From a checkpoint of a small transformer trained on Wikipedia: local attention windows.
Each number is 128 + 24 x the weight over its row's rms, rounded and kept within 0 to 255. Layers, rows and columns count from 0. Numbers have three digits each. The size before them is the row's rms in percent of the matrix's.

# layer 4 MLP down (transposed), 768x192, rms 0.112, rows 237-332, columns 64-95
096:102146143152142162119131125162154120137097125117155095129130112102133134147142123114134084093129
087:110140082180110132108125117149112139154118173147127144119067113141126139149135134134117168133122
118:131101134134113109153118129135109165108145137147145118133096165091105125110160089152171081108134
102:142143114117092128137120136149134157076105104126127093154142162127159116117109135099128102125137
104:146089169095154095121096135136140133078149168109170126140150106175057112161115122108126123107183
107:154111125154100142166184127098064157132137134136110120096126123160082144133083102083105119103127
132:142122100132147117168170133104148152107128150161173117111116132086167101103099083115182099135130
075:110130125127100158155115126120145128132118165110068104184118116156145145102146185139122136114124
096:142105097150135151111092111104151119117140145121120136132116127138115121142153128114106065134093
101:152136133120120159134159131128067177170115118142092144144102138116079133140176136159140077137138
095:161129132121086125136121116109109168074153130151151146098141105136143157150118122106130173158142
094:106068108085141131132115131146122116143077154149114116128151130097135163148113130143137125151150
105:120095117160131143113133103147114117081113133133087089129097122103167135120080138115133131168144
090:147140157124118141124152126135138139113144129146108123125119148143104131143109136113152080152126
104:137119125111154117129140124113085125113126137163110102137142105139171169113156153155151150114095
108:122144148083115143105141198106144165128117129096132139119159122139132139146144144136155200155116
089:116117132189123143074131113125112157133138114151124142106096143144106121147100082153142103109150
092:116108086156135147151136122157122126124113155124065192144121147130119103151173147135124144109134
111:116125105131097147148128105157096121126113127125144172140103132173151125156129088134106075143107
128:159138152128085073145120138106139117087110159091178100108072119136140108094110113138172117107122
095:111113138096112118178191114136135120116122110164116127135119152155101157109115076095136119159150
088:100116138141151101128065116120138152134138120137134117095098114135116108147100126163125114092143
074:154109116113107101105109136079125118104087173156113100105124071170165105162134118076152149112138
094:123147149118110125136153194159120116128153102113128100175166096116138128142111140111070115085173
085:112111161124064087122090094158125096133118150162100157094107118160107114150150109109114149118140
088:127087135088158133133113121129104175154115148144113118146110105156152126122129141159050131136127
106:122155132155105160158112123142112142115117120133143093123108091127112148075080116181119134188119
091:157107147120106138144115184160109098103153157065158116107132085127123146124149097144150096152112
115:092168146184120103158133097130136096131105163135109176118123164131119148123107130139129100096136
109:086124092093148176155136169119134169123160137136125170119134151121168099111143149130149125137075
098:145133102134107149125154112138110124135158160108174126132099165146164138091078148135110093144106
100:117120124108141123139141105116105106116132147107122131152139116121133145087150180070111123120131
100:125147104137148098169085150100124121165109148145129123120082133166103089119141130140181127118086
101:106108150146141149094096161157091163153129091155116122113132137100165151118142131150091133121105
085:137144107137107112120099103075109100120120137101097137104159112116089116131085115088132146089120
122:143141135138171160148133162159152078154151107138132105109095154084134169160145138159132111114117
087:140151119118140107130135115154102189132109110122144142160139139153090135090127140148113173172128
086:131087167168111116131092120146117101143116131095104118142131172193155150096109092149150100173141
105:096146085145120181152129161097101128105185099150108120156119130105126092113140146129119154146130
100:156169149139136122155125132153161079119142150103073120135117160098154124121160140120112169103109
102:139148147142146136105088175134127090166130124132149103127068161129141111103162121128092132185114
105:143128084144149099191117131088144126141102162129125135194153153171117140130118167125120145135108
102:128144107093110145157131136104150144146109173109141148138111156143108107169117154125145127121147
111:146158131167132137125136112116116123107113093165121111123128111150069109160112113123127169116126
094:145139166155130142156132108083136124129064132096127152108131115097120163124093135171130110140144
108:131122130111136171108088122132149149132092114129129182143114113111119160121145075125129123112132
096:152147132130117150128112148132122135116107120155142106147113146129142147107152147178134113122094
088:105154128148157112144118123138071104114161120136159130131128104074119112133131127143114167142103
088:103115080174092150126144113147139118114126157118127084099131129084178109120106101126105166111115
101:149147113141129139151131138097138157126113104146119130099147109117149166175183111137114130094161
097:125178141137124072084117107141103141137170171130122115114141139154127175135159150150107132098175
090:137110129177119148178122135128119143118112126143151150103106098112111076141144116108110130140156
098:126134132157078100084147095098108147142156138151120117144128110116154128100106110131093104173150
092:104109097141067136099099095105162115135122113155094188142092131125098103108103119136140139116124
112:124158115115137127128111118125130125135129107102138132119110072110143112132115095147127141150129
098:083101107110172141140155092115133120121120099111152189120180082090164134136128091099149151159112
101:086152139150150159130124123168114138147079152143142128123066098145148107132122092157143129098174
103:127132147110138146114151119185173133162142077108206141134107082126118145137163149138161092142167
097:091122081158102113112117115117145110095094154154159131105068133133145148139182117132099131137107
090:128098131117147134148104114106144105131098141094144111086124157152122120164124124169132113122147
094:176135145095129127131076076129117121151177122138125133143107114127141157186087092152095149133163
106:151133099163126129122140064127137062127159089141090094135111167161150162168127099097132146118096
105:051124143104141167110097136124173111122177137146142157123117159106101154149098117137159127120126
103:154143118104123121132152130183134151143138141148112119104151108099093129136161141134134177073061
108:120153135167129086188122116110158151138174128139116113170099159146114108142098109165117130166137
102:159137134106147123102088145164137138144142108103150129157077113160125120150142124149102144143147
082:110169107132125142113152098117120141164128140141101144154124150100113103096104133108122143140093
087:102122107154129122044046083117120149135134099135139127130130111119117145111103118144179149123078
101:129133146087161071149135136106092128118162129128160134211090181085112130103109145167136120155142
091:179149102125105153138130097130115094129121116162088134135067083137118157108148151092129160088127
096:186202144151117108129107138102138167126120095164141146131114108122117134128140114098137173133117
114:144142135126155145116110117134128129163125136121162112131146136116089145126138167157142128118191
103:078148112170127102120156136156101118116131146153083113148141125107098130086112137112120111103118
084:098127113123138150156114162159111108098115114114087095156068117111102087126124136166155167084111
085:126122110132151087110084156134132148154155143129105166114123113124140138117131126092125123155138
109:091128073090141120140166100123163109167102131139136123137147118127126125126122058108115149149125
116:138127123117144123125133115133125140134153065165109141112138134116103174132125119140100117124099
081:124080192113177165166151112125068112117141113104105130164118151136134118127148112116082100129080
112:169121101147144148090128136144154126159124126139102159174147177143127141168151159127120161115149
099:127105133136134169154084139125110110141168091100128118128081149133119130145122098148152103120112
096:112161153121139083119149163130136119144072064099165120132120148168122147113145110107191110154158
082:165141125135114154126116107157091166107153115141115104115200199169137150161111133193101132129134
101:132092143132133137122110139133107147102137113098107147124094146127127147101105136122128135138130
127:097105126161134126151130178131167103136128160149096123117172153136138099080100095147093141110126
096:137140151097122145114125137117119155139100123093179117122168064133097144111112125114114122158150
104:129159115113143157077114126106121140138129128127185136083117095119138101182172130134137136112126
098:153120117163117162133114131101102130129128181104161117121135090155154137131158148164168120135120
103:097107123104122119138117121161131125177074171149118138158148099130115106096111126090158172135181
100:147114137125120125155136121120100144150137170117141138122091133122153154167140148131119141113125
098:135117104145124099138134128111134149101148160139131127116148125061160130104146130128163102120138
096:140175116132108107145110111146149104115123147146169153134131137111166085123122107128126151133113
072:183102135137143102127133134093127133123088094155151123113093146117115123099134080136116153174132
099:140162130164103120141132115115100158141135100133109141092108108128099092174135097152100142125088
100:078109102174161136119119118135116156075159130154123161127119128122109099170121085145157090131120
099:155157143139147106171135122141132110097160154128126144110120140139158098123116109056091118110116
093:137144149132137130129147129124104144122119141122129160073164130114138149147155133100124188139136
# layer 4 MLP up, 768x192, rms 0.236, rows 238-333, columns 64-95
106:151098118127115127199153130099122143108151166150146122129110106165129187123131127146188116117114
107:142185142101141166089132178118117125141095155100107113113142124149091123128120116119162157163148
093:105155121109079146189154113108119132115118125087117111121142134138139104146095108098159109115117
097:136093068121141135176135112123118094137131135145199108139128127148132119120132152092133175126137
100:156156151129122163100084161149127140091115155130164152135130083162146094160130117106140154138111
091:100165121120142150132123157116140138121088138174114108146111130099144115137138122113135159127126
099:129106120113131116096134117127110133118152172143091149131111118113121128123145147159159180167116
107:168180084115110139148149123105112127162149112096149152096153067096111076146135177172128109137105
110:124118137115170157068112092110120153091144130125124130149086135133094112099175152103126111125178
109:153150106147143089101137111111094100102105157109090092109129125128139076136133124149165123103128
092:137142152111137159130161106153119103125155144111139141136149145135074152125123168054121145142127
097:153133120124129135095133162129158100115112142167151129121138122082140146151131144131114136086110
095:138127133160130150136126108128096142088119105148092180117124086149136080087090184136100121164154
096:127122123159100151138118101151124160144156108131124133101139104140138129146144101146089135128148
089:144126119137149086138091151102111095171116113111098143121111156167142162133136148116165149137121
104:110149129124168163118118139152144142160127152117084098112157111144169118074119130098128134113090
093:143140149136138112098146145116101102136121134136164127148132141124142124121167075147127105118123
106:107136110116148126135164108119116139125131131111157125090111104133107164097113119118149155090125
098:127149114090150105101134110135131093082147133123129144112130126148129107098150123088156103166142
100:092137103101128119155113091117091133118133118204125114161142153106125176133164132158203124138123
103:176134113100139112101140124116102113116176113128154096114150127149112136143180156134092130103126
093:062172137120105161124142085133111132148160143155105145127160143100141163113156128166141128148140
088:124136141102068091121127145143117108138137142125108163119098130125150124124179137118109139116117
114:129110168186159137107132098108128142079127096069134142145145125100111120134095102126117115129145
103:144113118156121162138148127125155084106104106113102090139065087142108145140164156130103115114103
090:077123128131134169157097117150110108099082150094104129158152151122140160051139084117120098155154
084:148145123126094110108100127091116159115120146113124143160065156105132114153148127078119116123120
112:142101150128160114111116105148085125126118101141134109064133120151170122125109186109118101105146
094:141109102124106144163137115138129102105115126103122137106131118154131137131127118145143090130104
106:108112098114127131119139121120123119128135105124130119150099102137136129140137230168115112151159
086:119133125134134132100119093112120123135109117138147109119081109180132120142136116102109122120144
099:167149109129125148147049127125094124121093153134106135104117162183128128137158144115113107119168
092:076133111137099141146113103124155118103101136146132137095142149134087138132115147131095126115145
101:125123113160126168130126096154134134124120155140121122099100129168129096128101164150062098109130
095:145139122090118128139134120140134178132115119122088113138105133117183161125182133127126112134119
102:122150135123127109117145139136108119089116139120138129134168136138129134137111130121126148141147
106:119147126127128121116151128130139140144137152111096120162142154123129116109108167094124136170160
102:149138145117090141152132122130143134136105113106128179099182148138112167144147155092102135135124
098:091106142128072099172125117112175124152148118135110143128137130133083143121125130122109162112166
094:109149150109095156115138108122102117132107122097097140110093106140080149146153145132110116153139
092:142132163083132054114147125100162145101152155099089144160120166154133140151083153115122116122112
104:120102118152160165141089121103125088096112164105105127153132090139080158114088114106145134136134
118:145108142119131085131092106102098161132160095123116119124109112098124146142107133143108113103199
100:104124121122111134103117162163105141102115115161137154155125149115180118131106130110158109121171
099:140128123113118151124121118148105133124122119123130122119129106126185103132106122136104147094126
093:128121100137121134158173118129110100106189153145172113110183160136154125145117147146086130136139
112:157133144112136120116130121131108104115088088124108131137173103098168099110135141061170131145116
097:113122068106162146147134081119136107136172148149113137158141135107126153140141133115117162132137
097:097084140109122155121140117113115116149084115103111159128140175133119113127106132140121136086140
110:075182165110129124136145117089067135151148118135095158095101125138131158133112196154120157161114
098:152131126126132134084126162079130086106129159138108060120114136151157124157119148170185111087111
105:125119101154165135150128081122153117093102108137106109122151112168114130167141117087167127102120
105:104117108111115112163145170093108113132123127120130131139117152191146117166143105120162129104139
104:128107096113170125088114113148112139149117140091106124138148071122122125166155119170120113129190
111:164143122103128124146078119123092164086095141133125106185171106159169165114159129102134102099116
105:184131126077109117112097139076184136115118138133169126124092150107117085182116143094140121135112
095:141120132099119163119172131105133103082154130135098157105166158132093102123184152192135175117157
096:125131160078153144120137099093105120121123128125132142182088096116141157110153131096127151084119
106:117123114131119155158133142142069148080114137108105155141121156099090177155145126135104125127151
100:150157084149160137134147140132123088121136116107138137127137112110149141085173134107097156126162
089:127151113112100164106123132089117110145127154172122108173172111125106158121118155145134099167141
099:145144142138133119143082128107127142143128134153108098127142113116106121111141123116101104102160
101:120159143109106114142147077159099132168177127094123146106153120163096112181126166137111124119144
091:148154129098109104133115071148123083182143100079176105134130137153115167137151152096102103102171
103:172147072184107135113136120140067130112158143107158110133150162126139179099153122150120110135112
104:180161129124104100123128133167139142147133117144131153105131126146146132126093148097100169069111
099:126125124091107111084183138103139131128076113107115109122153110117115126112106168140137132105120
101:141123085109136107123201088150175143110125123103117146074149134113110104128136134148095134100148
106:139117112097149126090111136107153141100146136135087177135182086136142099164130118143080113136101
108:109096166130135203125130151099075086130134125129153136174133141193139128122103089105128131094142
097:120164100131109135112145140110137139154143123161153151105104155154098159170145168121126081113179
094:075133129153132130114113140117088135103105124132141133153176103119098123124143143099171089165161
101:141140119112119142147147131119152091132157130117075169116143124145102126108138121151109158103135
099:156111146118121154092092121127109140081149075134130155123140129120131145151148144134094085130096
098:139128137119102095110146137057157125115144134109111164097142136163098134161088132150104154133118
104:143121112091117155107138122096071119104130114140146163126153081136154143125143120079160133134124
102:107101156121102096159128079113128098139158110158099122096130136111116121090134109114137113143134
088:137118089045107105123140102084100144138110152133081160138153163152121135132127111165171155196148
093:096148137146125110168107123115141137098125131184105177119155121132116098066103112105077123119119
098:180112073133095142141143120108110138136121137144113124142116131142115128132128150146142072106188
097:110129108095188113118099120154139169088120151147107137114107122123112117117148158070160146162154
090:100159133113089104063131158114125102123138147135052172133145106168147172131137125125128080108111
099:120123115114133144094133090112132131150135185187131131129181155116168117188115095119157106137110
104:166182138108146125118115142103131123144142141088072107090157096177137170122119116183088089135123
101:128148139119154115175144090143137135108125175153101072144155083122117119097073125143123126116140
101:065120136093134109109131097064094130106155121138118138141170129157078111101120170115131130140115
115:173156135136076150121122091118123154113106145109150133131122086156111120197142166094170068161129
089:131082085127113164162166102154080135164140147122140149136134149100114093127113119145109156130078
106:102094109141140124109114111148131157079139153145090135119120140120138128140109161174087111168133
104:128153102096152087075154105122140114110118121137156129130144143164087189145148126116115159154157
101:101120109154130129138141106112137107160135135133093111157136116140126102193139119161148102110142
092:122102085118138134140102157125154078158141135091126115117110131089131127066123115106125139134123
102:129162148125164140093108100120131151139084139105120118184137133141084132108098129080123103130136
106:133146123110107072129107163118135137139132137125125133113132145131096144117141101111130168130148
102:147120134146156127104136117142128122126090168140107157158146092150124118149088148139136161142168
091:146136096117172149136131156132106097142134132112137111126120124153100132125144126133103123121131